config.yaml
num_hidden_layers: 11
hidden_size: 512
num_attention_heads: 4
num_key_value_heads: 4
vocab_size: 8192
hidden_act: "swiglu"
bias: "none"
init_std_o: 0.0
beta1: 0.9
Each number is 500 + 50 x the weight over its row's rms, rounded and kept within 0 to 999. Layers, rows and columns count from 0. Numbers have three digits each. The size before them is the row's rms in percent of the matrix's.

# up: layer 3 MLP up, 2048x512, rms 0.0965, rows 1915-1949, columns 256-383
# down: layer 3 MLP down (transposed), 2048x512, rms 0.0225, rows 1915-1949, columns 256-383
# gate: layer 3 MLP gate, 2048x512, rms 0.0991, rows 1916-1950, columns 256-383
up1915 024:482507452547522541457388557434500599463488489437505494499572490537491482576571477399534486507523617545510532446491553421518496632471458481474505500498516479504566537503548466442470551519525572535501511440488425499504570543537548554438450535489512564460571505483445531470498467557466427404460572527546510535460446493510448522542570473415381518462477592467417568538527547587501411481549
down1915 021:477470502485512532522530522458529515477545491520500491487475407520503496571549531492545468456411529495533504478462509495454483505548444398435451523509533459504507493478556483514567563479545497529474574413493550482493536595641495491555463518455499543427509404487480505553449492484510506449575481488531495454606455486482506480542512535524483502492540531584541576513493416500501418592539
gate1916 133:568441467489468450571500541401534475463413526383501390461575474522521593565500439472529452524479442507493535459500464488506533593547453447521458524458463530537500579469491530534506437632459506479468506509478525494519518441491526550530533554558496459532482567609521460468537446512523452469512518478603526442492459472371531527455366625523493560439542578558505494384504484524545499473461
up1916 132:531488524441408457520543427540501517602489454469432486454401562579493483565474465534484595516475518550528525484577588497514445583504448494465507588564483526499440523549449614512475505511520562465414508441423526493502491448583546491541540442447495485512560552486424465426473407620401599596476509516617547492464464482465516530536495442471549492477534533571579503490529456456482472452474
down1916 127:608461455486448536417544459504491531463554467593488553545441487494570485476513459479469611513574559561497483515580410430545462573556517502468497514520432449542511495568503572486480480544494529467484452460546482553564535540510477466514500440565545591438464544414470484493491434534471441597598471478495605523499506465595510407471445521380467426553492504431528506540446442510414591445476
gate1917 122:501455577454487501530497549439432556500439490511580483527570451429458482515484518463571555550424538481458469530482561470512536436541452509411511518580484553496520529544479454506428557441502525459509477509502531412458455565546551549559477403568485544535513466442449472572498494515477560410471515461540475514462457503456553387530441468569518506551462531542534489497390445483487453486478
up1917 127:543489425474502503505540440543440511476443458447449436527517522495469476529522570447487347538502531532468520519525494467524403658553515521510511457485471479550510474522588493461571536453540469473453499442537540514550500443515457392387501516502477466574449560523615519447504477578494497519538465449423414561455553419464470518535503500536402491579408489501518500489522411514452457569443
down1917 119:555578524463482460552483415474549513460377531517562447509478478489464528468480441586526436541512560565452567523540560462462569560477560450437503518456477513456436439537524514503550497575433528524426457563540518502552522517494451529527446451517505493533593505474542499504560439485534488423362467540480447608489462509472546452598503480567499455596508503528551528483499535550514490507496
gate1918 137:458515512491436560466509455528535574506493555431459449441545451427550524444501516447517519488524495530545494502515509498527404462564509480512477543405462468480560416437510573498529601486489619433436583433478501509544518505466559467535523461465497496441427572554504452550546580454509571451516499477498541492459480459462548576488487566404441497503499492464522603463487503348418486490551
up1918 130:531540577526542543527440558463462415472488526494546580518470559424441557450424474442485594636490602530520430505476438496517455517642507444510469517561519615579446567510501489459508422501484492487509536410512464460432541541494407533510414526551485496491548549529508483483493482509492438612505467455491463444538466535525505532509550502519509390529453449498476468525467492454521483533348
down1918 131:466504578536525473555610567440457470486501530644480557513442443500468470473510537574486386559466526506538525579514536445608487496539586470480471499497580529533491450430518551531474452492510473531484518480488530534436584501466490456484459475431439494425443453550574511513570499523536494516522495461496451430439475521576459467430597477472509527560400467499504441477438522537508469443540
gate1919 140:485473466518469512523439397525521455492419568566549451473482595497534411549523552429476442512526490463487563538458555477519492611594488468471474512438513504448546516536472483441434503561475533574551451442477563503495430554497582571601481494598436482444459502545542484605513535594563544452518432499538567455555466470467457529528520525470442531513525535500556566583524487426515598399447
up1919 149:479523497516467485504508489488430518528609496510444515548577488456456555357484486477469534453407546522550447511556487481392489437488562492541464551490516490616505557553442477535461498424567479464506462522554490577616583455484585465422490532490433527585504562429493479494400468607593460605530638505481432490435557426573514466437448539462491490545402459517462567362451475519349488446541
down1919 139:578498467446552519487447506493570541468436557500483477465514520533511425494559568576570496402429468471520509460497536473531488444598468478568528496447474509454537407450456436601489549521556529554507422566563528550541446547572505513577499507565508485543631425502480468406543456452521452449567559527415496446550485449485520421581540492461498510468396539454427461572505427489519467520473
gate1920 029:551529541448557514464439452380539487543461507508410505505576526581544611537470512430473509419564452516520422580523435399456488459454544560476535464534470419498506469502503558481476527451576447373498583391514452478493502482454546469574506499497548530496579549375491560484520475430483470443566486487462449446500443490405413530525476394426474479530511503530451432487611572511570526542566
up1920 030:567523501446524478519525401488533570494483467462392573468560486545424557538500532511595471512550516531496518561525500429532496521474544505503549502463472473455450467547520508501537531489465459495437493402605427446498504450464567394551523439479499546543499601467548549493505500501404485492487469521588476508545464480397482473533445398392492580505498485598562528428569539492489497560416
down1920 030:499530566322589529483470485422514560479491483524466471519536452505518479535481475530564479605513542533524529471498566626539474457436483399469521476536474474508575503538548461529474550542541473454515571345542528517489514408465509459523407482488395571475503527554550595461517523531528494429434509475615501493539457485400555494532470361342480516451553512604474444467506484583465521552503
gate1921 108:513515478500497545478463465476532438565442473429458475562526535531447593560486419462576552520444582469509468463571515518415519485467532538488533509524506401455474513530562600497446488506497458537441573512518551445494509536535468503452525517536416452468501407559431401535363555544512526524455518493595425470454511427495456487438501524473461445553547525493570473528450490524513507466458
up1921 110:510481495589523469468602523539535564477467500456514535566488444496496426537519463506506494489532492500424482472516387503551469474502477515483528479464533530488569539406411374602496559494509590561529461447444493576519456491494443567467423571523561604594477667531547493522526483528550445514551508510365532471545423463507502475548447432466474449451460462486471448426585440477518539557523
down1921 114:536482489520460451544477487557447467426450539562531542534434439430547567544581489460433433482552430499511427530487568470469570520630466594487428534393446586491527594407458482542507542467518520535518466532532456563481401530524516492439533578536567536491502490482540456537517513330539493516669473509447496402544555453537492522492481520462428440458547484485586594483512574422422554554500
gate1922 139:442475404504390428431487447545531528502461571567454450555403469463508496450484554519556456377580556466443501454518555483456487436466495473556499409473458501601526443584530498532505511436477505450554536494488546589455552526461466500478397494423489505554516434480492451480488450517526458583477456558421593552515457488452558469495512620550486545510465530503456475458474516487499548588630
up1922 138:544539504494566389528447571499406437525520520508453473463556485556559493533488607434414492435496574456497459435541483480507389447599547544557427418470530535498522550434561502484591502428484405507490509419474493518461439524483546388517456486401527536475534395423528508552599522385533457534523514490531558468388467490494482532411575620598557432398575478627502616474535497474543528546584
down1922 131:491511489484449540452477448589512478449406526531479491586457551513519513614492454441609522503428520466557493496437453443590477524524518541448437510488591479502613506437446426411427493426527457476459521449564523489490573526534509429626513445452514552529476466455484530463551464431469478544453541481435460401581475551451499466583446547494555469472514512430509569380418458583550590447540
gate1923 093:542538559449465466454503441467478530414510596518552460461489543423521555547467456641491446527546486563507473479569542516468482493456612526515434591541508546502487451569524505428460454508478622586472489389433480456439464478424476574466447500507487396540487540494449432515529503518477436556531524518403469410593530511549466488530494637581510448490478540583472471479353604592580490576558
up1923 096:516538458493471470542476490577561531478464486478421535514507495523438427447565492455456471388510507491575551530439451425589476512527497540450521522472492522385571498555451460453462545450594458484487468597598497580508488429510569504549546443493436580420497532514437546424501528477533574413484492532518522472463506520539579455526481499481464531495611483526550515509506505384335539435455
down1923 105:453485517567515448448492487505600549600517476494511503594540434541556507411454504486547510500395450505496480511451509341541491484498372506494459465519469575545410576500487508529571481496472581444486535532463522522613467476560530475480488513530459485454463494564504561598526598516564426582532526513454519458447474529440445509460571562553511463483543511483568494471518470533489500480519
gate1924 149:440570414490526427481481519463552538543562464557453487542368420486432470523551475576495477560497512464413495470443565484543561540449596506496509513476408457609580560467403470496401495447531546536495443502483559541470522567450476536388508412505474524519457569437493554502497481474495465474458470554537523497466494540474473556539416511465470520410485562566530472487495466505384433441547
up1924 151:482500457520563467451533445574497530402512492457546475513527533546537561517526472541560480414509516515498486446400509513446528483456491644517499446489588551514462543531456606568507629520430492555403553522491422461473539453585501525478347457484458455514560577546627572455546431404471550470519522472481488502431505504520467513466417487433510505545431535451529419460537584599611489556577
down1924 139:459352496443548511446442527426490590528464567510506488471361508537594519574564511439481521545489526445501472494427490425399453574480500465538529570474359544521558479469470484502490547470533500503559529485594487440505493462449548519456529437473524456520439478484458464543521600543478539505581574499527523522527406414544491541573553549480523447549469568438487550512559410529456451428569
gate1925 134:435463543500555509560525456512484423524515513578501482519476495445534455517536362497549530476546454534446547596457499448424583578460488423494499421501464463482464465400545384484461508454545470513550456410479504401488510514475510507441412420446561524538478481465413598415531505528472512500533518545464521451558526566581443412517521520491448591455494444498513514511483514558524503578458
up1925 122:478561428492460498478593500557490461453523527579497516476403498503442459523536504548544489576505502439598430423412502529484423605524508519425527487503546493552422557415546463500487472505453568536540492428445475486476446444408553480508532443573426542583491516531364473491569433455513525498548527479547505553449492504563502601529520465503468486516503514536560483442553452508465449462449
down1925 130:488468567448467497413471530458465502516499470489580421499531460489438448582508517514525448497513480563546465378539459477456380499594473478506490383534452516580537532477437578496518441552532600432501426498438527469487534431498463516470551482584509573385542560455515504490458582398605532506476491509567536493478547514490387526570452495413440460432478426524526491516583464385531516541516
gate1926 147:545601525455482494476440465488487493515513595470506538489520551533470510486418535550471582424458520518570495438381469465479494464477533468512381551442459438476521499605538479425521484447544495465542484613462554416480566486491495586476393493576452563515468537424466441396414479488559616429557513515427524452622556537525523617524550567538486488523500493504498526469454487415474495541566
up1926 138:586512542467464486490575504483536524476566478566538497491543517584487471434511428574492557515562465470472519523536522478496607547516487518538525571474496440501565476533529447488505532461549509467422633499572551450560474569472544462512568475474468552454578474509505371521505495482605521566508550478436427500513490534475520516567521568501447391434508498444468532471486439485512443448413
down1926 134:383508557527555528487540523505542483441431471551587541496542453502435465435387451493416505492480443576489588451513491469384498567499481524523504549507484382439490451544526542512535448494458506510481504517576516525514495484524600534540495444538490503594527526525455463522594525549455584536562616540475548466478501532532525544490493495558487503463587510489414436499489481477568438433517
gate1927 130:486489550514495484501478502470486458481443546535482560551555563463422494473521527501421495495490481478442578376424403540521420492430557463562501535545535482531586551523512442518467483469533448502553559545520573510462547444494454421468585521465493522417421458465379606386515498456500391513526537476582451436487508500530462499608474553523464447556470488547540478426486461529486539409513
up1927 125:485545502500527496535519464509692486453464494435472537493482476387475570484449481575550517525619470533526506537453500451466527517533508535499462548469525526471366479540475573558576483578509508534501431396443620496478466612501423520530481389518454435568528506521618489541471502578531514501585505548468482526478549542516435478476470421468500492583514564517465510460534502356619495482393
down1927 131:440514456563508510506484424456454425502487480483497496565455483496514554515458587514479547508478520419583536461454451553423493448458577516387563485490463475559529418530486505484487482513478486495590492486498629465520527480468464442518565509454556557479567447480534490492465485460488476539526444457658536492571507572572565541542585510514563476492513579400486443518526533546509462492554
gate1928 114:543544510508490594470469569585464524512509473498471377486512454473438474452468540461506500520513579478426476377464605497537566522470484529474546516488481653522567500519462556592550521514513506501547437440507593479485524398510478511446572532466554408485444462597556586620504491441513490473498495577455472564461440512489487438447485599542438460495509427460502516427526556464513469510591
up1928 113:498514566462427540543410515496549416524427398560509478399563555562487485448551471460491487461483418557520479524513446554476486454539483526531506501457514548471608430506567506518493466469522441536424481452502529482462423507534511442565414555503561636582551534481499526545520532454488505501480486434484540462432553443419552519508467471446531493509539441444396478526580517490532549553455
down1928 112:495460512527566479460495456503535508491463530508504616523538452593552570513496472476516497535472569464520523577622449543579536537407364459536448501527465382567525510511516480465492549472571585469472409566436468522515533499573470463491453511548516492516468410397466567472442570527499447424534503585483470461442502480478475527535532494541466518495437619560486513497496456519468432399441
gate1929 102:481541446513478541476411485531447572421498530566462464528475525438512502542505601455438456476558537460610472443547489559536552424450429454489483570506471472521475467430488584421596462430426494492494469553521491435506452540465527559554569475405497561445507499515417380457571586494497506602494554517504495453469495446443521486578495426486588501534555433497557553474466470536606535454463
up1929 104:497509569485454555479509455534590444462472516470482487444492455519539526517503409561583493432456455488507544530540468481444556484569575510535532568562502465519494474468571441470467580517525463547554532476430461512567463526447476519482441486427541446533532440493503500447442565499522498484459485561593485511494591491502484498490507544450518599446467510454570550524516525532537517497526
down1929 106:460517498433453510501447474430475471488471610506559540511459430444497505541604558441496441448555524592526425456527549456556550529442511516567479535459490473575502459493561504512532560481553523441490562401553555475444494486465478560520498557502537521532480481499443517553469581572396432518538497535581460396474464549536505460634504474527539623563535407482458384534507384434518461487608
gate1930 089:535477482504447549493543430496493510474434431465510419459445464600576460603547504469541510441493511410442504394484527475489583459463530423550451458514542482518485519488531509601522564545456434501481489539545541466496423373453454554470511577492500489378540515469574517492467450499512520571471463525447546481495504492413467473572525619543521481482518505576587534473445486464420454494483
up1930 103:409508523484479524538421460466515444482478615488474450548509567568532456504505401496546383527537470524530465495489422548428417554490499528560523558500512537481480502534573478536529510487633542553542522495474441521403464608530548492571547475484525528474599505435530580429440448529515454462565481424506482502534446484521411524540468507373459423485504501499547587524481521530423508574568
down1930 097:499516545442493513390540417575550431460535538545494567475442552438530465407508527530515437450576586463466534508581514440555486551467550505544437525506432608508506549535483537453380532484485440512510557510489535513526493488477495501442502563423576411499473519456477544425590571438473427480515465549518489391515512596475540541497537513469532459461510461508529463481574512498533455565551
gate1931 137:550500428404529524530464448487521519419532406416541444439662493555480459540559496479488487503493506501581562460419613462527530492538576487541539526371498489461400555500563580434535411439502489523406563546466588483502523519380435513428555496602620458513456463529486511514564461507471422487547511489517506549495453540472561476484538517502482478604486518500515596419416517609536483514590
up1931 093:547452490495538500526513543540581441557522437583570486450469475404478481547537536504549519490480436547532486491488623493424451520549543476568432510406465548574466521516524516534580436483461528492466524568420494566480514598443542564377520552474548489472448570528487550550505505471508501510550478468555464467437409493431474432571504425504520399499503539540505499516461550532514517480618
down1931 126:506472530497501360462484506512440574483454518522463556513477479457541470477479523540468512503569491578531476565550542581538509498518509426477568623472446477519438539490415536440486458553549496439492596513503493440484524544521490437488484509487508498547386459526445582433580501466486415442377423431449448466406456576452451561497528489408578576525515433490509611487555593588500511581521
gate1932 137:439542407510513510479460386479407529389525483476457522603515567532425538533472452496402503399507391470572485452526475468504648554489507453476453472396452499462495481484551470463446505436472444413550508457374647616515508587443474436470441492492546410484523482565480505505471592523526465491508505490466512491553482528540508502516550499538529490491482435491552479579557470463514461452590
up1932 137:530509491510456534541403381380538491528496508491530501482595401444452482495527471500534472449530437447390555573489489531533509503510523518487528509431426503412471514482544461491546589382481406553464488511578534482518579480478553478593541477483500564552476461461421587600471479516514487513548368421492496418479512542549556528573483492500455565532504559541529426536490434489536537419600
down1932 126:453523419516447422511571523603523429495474474476457523476527612513483431474376477540460515468522506440514464475454481595532552429444536549491555591509592438503469479571502529534459524424525603574517539501542503500478411446482548485541517533441405507565426552477458495417448547445462514487471508459447496513587539476474472406493547522488511483556516464521428455555381382551435631552574
gate1933 037:527442488412463435390461394562430507561481535470652471486532554342537424527533546523526425520466499572473533507444510553525428492459478411522553445528461440580505498545480581517515449448523493539513496456550571519494584490465519505517525499488460556495463538420511531495541511559432463500598570566473425449549551413606516494499411465487480512545502512463511471428460548486440497541539
up1933 037:488517506538498575527575558427514569524538456523454503534439430692457543536501463439451542507483466451458512448550515441447509508532532495497492573472445444502406473519482472460510508534517445530476551528487527516595470469451577534430570481552480489471519486529417474541436495507543539443437502534541607445487417596461524459448488529488473550558450454506487505486550476477566490574531
down1933 040:531525472497556477525549441454551551469487539481507509474511562392582454495535585452424526470581433507513539428434459431560479519500521557489519485538492610471496471530442482551440468417424490538526511544568538483425547407465528524526508492526470557459430494551437497514541411558500456508555547457545471488408565502551434530467443534594358526414483487518580531403531445516564441421503
gate1934 106:511400431438576420477434522564465490440488519503506538404431480534602502541463514427525453440491549500547550503424380538566494488582523538487491454445561471459511457532485552478533508513501519522477497533512409492512503465590528423520577431524435519502553521436507552504438476438506439496554446501467511514502534473546456463514553509531498433512550562501532620468515512578419468501479
up1934 120:623501496521453522480508525492547446524526477479521507610479494528412476382504416555506536499506520495487464431445555536462594489423489375498526396601501610495482501449480474507515528563530487518457504427485564518529401483422469550442459459451531541523472489520565443483504544508467463580458491525524595526518551576579467530543449481469513530471553396522418399517455487526573502527510
down1934 112:443517579588456455453521481488508455578451469409566580500501493485478489541470517454514418585395471536475473535447535505476535500473542496518542534544442502430492552429523449545506417532461554611488465482448486447524534495442517514471531500580457494523486524506506477482413544544470484539472569544557556644399500440480576506449484520513553522533518519493448440541422444508451496464526
gate1935 106:436439430523428535536528449498495437473505542538420510512519523561561591584623478555527531512497442378550477509465489477453503490563558529537384532457427500525449354443546439497566533561482454491562514485461515589606569426528579568503473521440519440482391540482505466613538470538577521468462422540508544521514603387442473563489463496536481520481478493562519507398496486510464552509456
up1935 113:555459585496480487586496578488512455522480540465546531541524498536504437487473469552599541474478478554436533569482483537471463447526687516515536453581534571427529493549566429472537561553534480522451583515542462467419518591492543529498448430509518531488510515478478572427492519471442556502562437482516447460593383561473520464517474478452561444466430575554568473494531532433490544525555
down1935 109:561511453564514381434542450567439565495523380496535463525487479433526536486452490521574517497543503530603476367400554419524493588477467507525479596498499503394507489471538457504485506498458515462484513496579530481465460552438432546521416444578466464582463543388537468424562521435427560515403602458496380451524505533474475431411555448578510441404501572473482559479496462496523461519500
gate1936 109:471444532498578501471451439611545540470512559365539548464512528512455486545554577436524496478546560466420512451500535476442486456393509506377501438561428450511567539497463524577530401511507563526551470452590497403490413497398479441396551408551475437434529449547410422503528479443489460510531455561518437559503562518473474521511512534572497447502533485541511544535393449511478479473454
up1936 081:496543456502441462484558569460427484463482446580433515517499443421534517527499464574549488500527492488532569516475481510593476571570530469515541447508591450473481439465526467494492531521491437503499563440430562582537542462582465546527431519462537539566548487444549564481492478576589447480609495378530556479465507479526530502480548465430566531498426547481499462458560501547462496515467
down1936 106:549505516457513532501561519554520496412510511545493431393452530503441392634578524449413498488529541549551524539498514525496561544468553468523519422543429553354551390546507498466570479567485453492565477452509561501526545503506477486503540461622460585410565504423431522506462471504524478370611497480536492486479582401433490562426515513614491478470478497562577540555506515495495474560550
gate1937 045:500481511499522520600509417558412439498496532526534413507585438476409573547451526456462432472511522450391501491515511507588467582480534583520569453438478546554414444393526540501486497422490486496481548550519490422526532477543480532534496512487502518451591554472410535384484429498551425571390533498608443371453504446541461467460516447549560534472539434496482545549463466460609496465477
up1937 045:467481524536506413442517571513563536511494453469500510462522507519465488476446482523558518549555559557521613557457485385457537485467506527576450422459604491525554550436514488534546579367535452471488571464422478541579560449453413512451553524529520466497585415452504559476469564512543570483512437429419503449540527431539462539538493464423455490508437536498459499512449449458399463490547
down1937 047:483512491447525511530456475622455530561491502605492525457407468460496569508472417485515401500498512413419469522488472473534510585467525601555575518473447475560515484418503502388466514503524553463479500545553458495500547556538526571521522376382576542488514538568466547487520470561503455520437549577539498514448527520498481467454519440468568547507434515543479592543496418509520530512469
gate1938 030:472550538578566521496545523539530417419476461474495491467449470480442520584553525365414501457559499442520450409493509611594521521556483488529653489443545528443507497466505480570480396439594417470587439499514566474504463313474541500461619523522509455522463475545435428444466493452504456443501455414490487417564477525441521475482556456503541480490514518595451429453434480440490541469539
up1938 032:565497467484383515550385483463462567559536474456551545491506516496520539409476542587526529539515460463508505614522447443479470489485438488511450500628458435524490517496479522472455500565576579568473484486456414524494526683469446474489425455520457536447597585444531492433471544491470525584568527552449519599446537456549413566446503528456432465447545511380477563501543489468487462540377
down1938 030:537482461496506575586581527493475502501474569545516492445589490506466582425499411479466487516498488454510461489468568343476451496536565514587443462466466521526495494460613473472435496560372480507476377463488517544526440498491592560590442591445535526435559519493534463480539495539478564486592466556480460472488580526359552544575480527558513475447475519501425487507501504491496478477539
gate1939 146:584517559439510466527492528466424468483514526487445436494471609479579487509500441556500459569478515454444508539515514462507457561537411518477495490515461517499505441500431545555504448492487507497553448535412479489539451502474555395531388501539474551550444409468447506442501475552578519538536548496510483483414604541560521518504591525482457434408437447522502556504535347533580490497469
up1939 151:491480504498532442520470500505547537545587551392461573488541481561447529494476450389503512543462441498528556473445558491527527461508515489478543508497417489550511523442478551601498498532481554585429511489463643528493610511530461574370591548543512525433556477555507525487472562508461481459560501497440501464441462551508463553436506517461400443508404541557495497592562440456517503556516
down1939 128:509540467526495568540524623488561504442453342573465468596540456524360489493389567442547481527494486550495469499518519580609497467523449538436552524547568518526430490492554530516558415444562550376511506467502411443496449497488495490618488499499543472474464418491490553429504431531475442489484543526572560494490540471490487547506516528556441524461523568540520614482553511575517531528385
gate1940 132:500532525531553470452478367393510478487490512500489423471453547468626576515483591426407532492443590489503523412508505503430474558427463543537488477609479497456432589529521429457440555501425459519484514492508568531551510589454521598444445525564450637468560602475458470464519484465561528521527594509503432517511551539610474489445507396439465403412551597519566494510534512449515488482551
up1940 132:498375493494501419513520516445474590490461544501499546526485504467495461520552479412484550530523432473559477558442449529471600544520556503569458477483471532480548546498524630543462484560494587563491514550516526460480464550552492438486406441519572485553509532553572535559407467577484447502484455509388581470530524512461468434518585474532450481526504433494499510528545415559485554476567
down1940 131:534497520500482522473516408458438478459467547461557595457582452467538511467465466488479437487514552560520510540446478523573482505578532611435460479509561461477476479615442562429479493542549454443374481507461486487630580486507528546447512448567561526356547437463474435544564474486561437508457477487486564547487528504588472505534557552471476516517595523463510424502497453492493465532505
gate1941 108:501553552531460463540507484507503472552499468507528459539391527454575597503506512415516451501462433495517583508503493461512489491539447453565541514490511426475544469517518524445439504463492554514555456395504367520500403457544474506465499449439475561479494380508388479523509430548502533569531509433436463547425520443497611494552567467522473516442533550559429591423508544462562576522477
up1941 119:510576546400530493537488420385470527442520489505511438519613494507576514470466501523605438481551428493467563548559525537535514497345620478572625503381504513541583485531475471406453488486527445536515556387480549475459590344501567432480537519520552532508493595646410413486495461487597511492489461546510491415449530508571514499439538503479501536401454503512474512529524467567478420566480
down1941 114:420560459521477466570558420544524511502405504480550575495485523467491507410557486524528500588430561487522422509500553496517465460456517432455400537478567528452474402518479520523526513478481400365428489460523492472507522570531451453491554485565465455462393525580567418436576571490494534490493529575499502468477443513377444511523501412522530548490454517440516433523521534407493456502526
gate1942 046:515519521572514505462479478429398538517462519476544478409432435507567463536537459480492470485427504545603469500584442530579474516553484475543535573502536569486425470491531509533439515514439520529466544506515465526390430509537535503564493459533473453455574513489421518501496449437476508528418552551326539535557605463573513400504555390497419515449578532633490542543385539559483453497422
up1942 048:430484467470512506520487549523572444507536477510560533560509584501441541504475539443482498508521490402411517439498534548485558458461554552509464456469448422481596551564485549444537543501480491431521509480532581439531592529507439486462440491426566509403521573494530418461484562534519461556471488490586497418461445533503556543522476567504517552538449417452564500464613488448553547501504
down1942 049:536522433497502477431519551545470519522496487552490540520472514506537487545477421526541545527545537562466515484462532452508360500507535482502541601538532527556449558497488512506519443556602531491477484521505503578555487500460483541449530438518453487490448432491443444554502504584472509493529523522514459536550519438534464442540588488500531435500491479509455360559502401515493459452541
gate1943 037:503595598482409468535599535407512419588521520437497541519556449503495523555420472410526450536565543497514447464533509444463499552493436470477554488436485512482503514545488442535537576523524450484467447495379539504632494506423489620566447495480469464595468464574546509602471425484552491495529432542473445482565391509594473490567396506487509472512433466539469564526408526419496537497491
up1943 036:482615524474523462553561519444520486554527534394452522542471434515539538451543450468530425334509509532553514562492546527520490601474478499490546410442519455424506517566498478506497550588451482548513502518441518513595538490377469512513492565501447497525512472511575517503474540514493457596507496508529494486572519500419447563507434513537510525550473542523492542410426477438558467499476
down1943 040:554548579465487489534506568478487433528484443408509560526492442575522449471525396496528447451564433467588456488552508566460535535519403441554548496531513525483549530610513471448507606578460530519506523558427544507690523553428465536504418590529447555514578494438595444554555494577589445483532577531524459544487487469424470446531468468548528581554487483484491575413444444540538424440544
gate1944 076:511404522384538495435557447520505391463522503580492503420541456473507436591490429518489436477536476572424458462473486527359453512555497500590513437392477478505495495571532537524443477591507506566416587555490495448449569491486636448482490392505527571446535457509425569525488487529535379466483485426419496520481475476485532561446556548492523391504517495519478568430561630508443454521544
up1944 074:547583430544512473525475546479549590537425504496512475538444509526553563403500549493544536560520585451587543510563458472619555459422478496504534573519485513508495540432509514480534470445482465477530385467469515468559471484519473587537491569490456437568421554473554472496564490437544603462511478576559543483550538530557482444562466511480462584503543439489564466528466490418524595524463
down1944 082:524498563609463476497494388483529531522504538496469448538451400527460441590497469467448487484445434528444501536492513467351505545518561479410525496522533427514447589488559557469479512560477484539573568448585414571494482475523538536563508487432531562462516572521468539521469478503596492516543516445535467569469545509522503474498521531489447450565480534499396498548504553596449566474528
gate1945 044:594589499497451470578557565417462504529536505493461462457488489466423537461414436528439474563505425497485491493521550436534483559504490482499414417441534537548423542496564487567473412401513502421542406518552446517464511452467438459551451617431533495399488502470436548465422540510561496559543520612490524454564565499501536472425468485443493478507422541491587577471535534448499549535457
up1945 049:511380425556474537536460517534553557546539559538513456532456516493535455535409575570507493489442470512497561526488479476429590500430390584514513517475487473476522524536475547553516539513474562437510555526441417480441514413549532522520469576560509485464459464610522527560473525478522576525452471512496484483512463478548454567489522495544601472432528515482554474567455492498503539627559
down1945 050:494549467432511518511522380483538528576523429573534513529442470533388472503484501429535463492494443495507474527451584506473524479496577526548547425531541562474494546493417435469600399607487433482500582490470495528511503480487447498496508420541544476519576490515454419600503429542518613450592607470519483492491433506507496467556469533528459486539546489517510479517446498567458492488528
gate1946 024:584546589524533498571527525515515589472569567516501516504523473436533468525476516518476479529454525514516413487552553466446516491550553467415467469561479459395486512469553412496465472514404485487544499482544456296504488464530463543558465503520575499456530484474461571523555419408462476489508522508458480519499415509343476471423517426518532488540432491464538482602554482472460602506515
up1946 022:458568595519481571509415508471526412451545460509477487507389472537443488619534452511432493434495570490445486503603428522499478551528462382545510523578511507466489455481482528420482478496520503434542468507499445576474472473423405516518433473519372337474518536443603449462366512490527529504537463482513566575460499497466513562395477545545502496485467575582501510439564485544510462539523
down1946 021:445534512451486586497549456562432512599483527493531463553529415516477473548465521511436501540522364479472524539461563568565543454505483581516606515527533572431530467473468562510511470466525488452421566596528497539511393491493562409490465412503588476521497493506561548483488456555465428548561445411464478461421386408485473421455500497535543421520502502519549508540519545489531578395626
gate1947 117:477453418567492581531487495515480531588524540449434551457510521498576478468492602478589484482415398505511517561503474493474539496502496456453478494455473452430498523437495576434476420419496509499505491558463528584534560462389428444579552393491583426481472561425466486551467507472543393548487567510541491558544491457490506636464556457514504509521523472494437519495535482568551479592557
up1947 116:534540535571491503568472546480472451503496535519482426484535484578456499466458398487487538507518499581494470473507530546520445569427471555532541502517550440526561512549424427473473509431388440507526457488486465586488431550569500518516514567460442428555503447580495476509474510538532458494473454511487493498468478502570511571558553509465557474426475482522536534550578425444438535426470
down1947 120:508379555361536518574514407487492453558497446432456505494502480491519498480500469631504420522454597429486380505471442453505432463521513513509526389552502488503363498510439531494366577560494569454525504480429474493496458505621546445387515524610497621440425490488446496527459408532524601411522474578488551460472517548493601498522496486475517483496505597516500509476421539572522498593476
gate1948 093:534534432483455473510530452503496498483490466564465472543531560438487466483493458584542455446491494483478499485494549471423516450547523430465510498481533475480484470551479674632439467451474465450530443520488444522473571425541513484544542450477420518493510521448490392479528425492476512494544461623417546525479509408449482543511391503486395536484411558396488577495468515586481399553504
up1948 095:525340531472548464409470517502426449528480493506582495471561519590541505459485490419495562487503442464558498440475504579493459459509532437426492475462533516610409554539599428405463566534542464543566585468474601495546494535578541487490488404461522439538534563541494509475430519467633534531536560396460531400405539525488492598459513428478556554539527497489504467514532467446537552458475
down1948 097:437415475449475527464492532451466542518546516509471490491492432549529468499526465446509461582442553404460422532443582425481549459492563452552508494570444386577520505481475593522436506588468522422447611426557519498571458522483522488440615485443462505592455535516521454473512458524533450475479467459491514496470503523504473569443421578567550432448579548479505482489470530382462404516376
gate1949 163:512419512468547629502431467432501486431484465429412502471463569492547467486463504507539460522435497504486596473525463466418449452490492462453523499460579510504552548500409519498493525560485557518480568563372523491424482414467467494530553574550609472627531442516539381537490525505497523580550418439481551493476461473401560541526503456477447478562523457438640543487484413568538517597522
up1949 145:376523514510403453541497514518510492555551583550421499538547484543542570407554451503535515456504489557441521603526432447547508478490470497494553515485392538491522510492503498541556364484432498433449504549455431516397484617495473506447464493492504493410417560486582557590419472500520490549473433409587442442474578600518482494464501452487544521506533471420533485532510434452485492417508
down1949 139:585491498471503500507504475427445478560499538482510394478531422583515559533474501546443447595421597487521514463459451468443455448485568534585445515483594539446436540517470585492475463576534500445549528469447428440539553511501503502555436467458546479498469498560450504520481589489494460512498429528521619475483527465458500459418585483489566482457516432502494518516544474516522471525506
gate1950 071:525462519493510488382520459473498533516475549526468487484518542520595463507552467442501565510495454471492457491508432517499504504456516472352498461435496498531494527590499480411497420458466501546531528472590555466526536552407456550413461559571449518483506540506444489453405596402620482483524500460536503508480495544500589529485524462528504564493502515504400501406539621588535502526576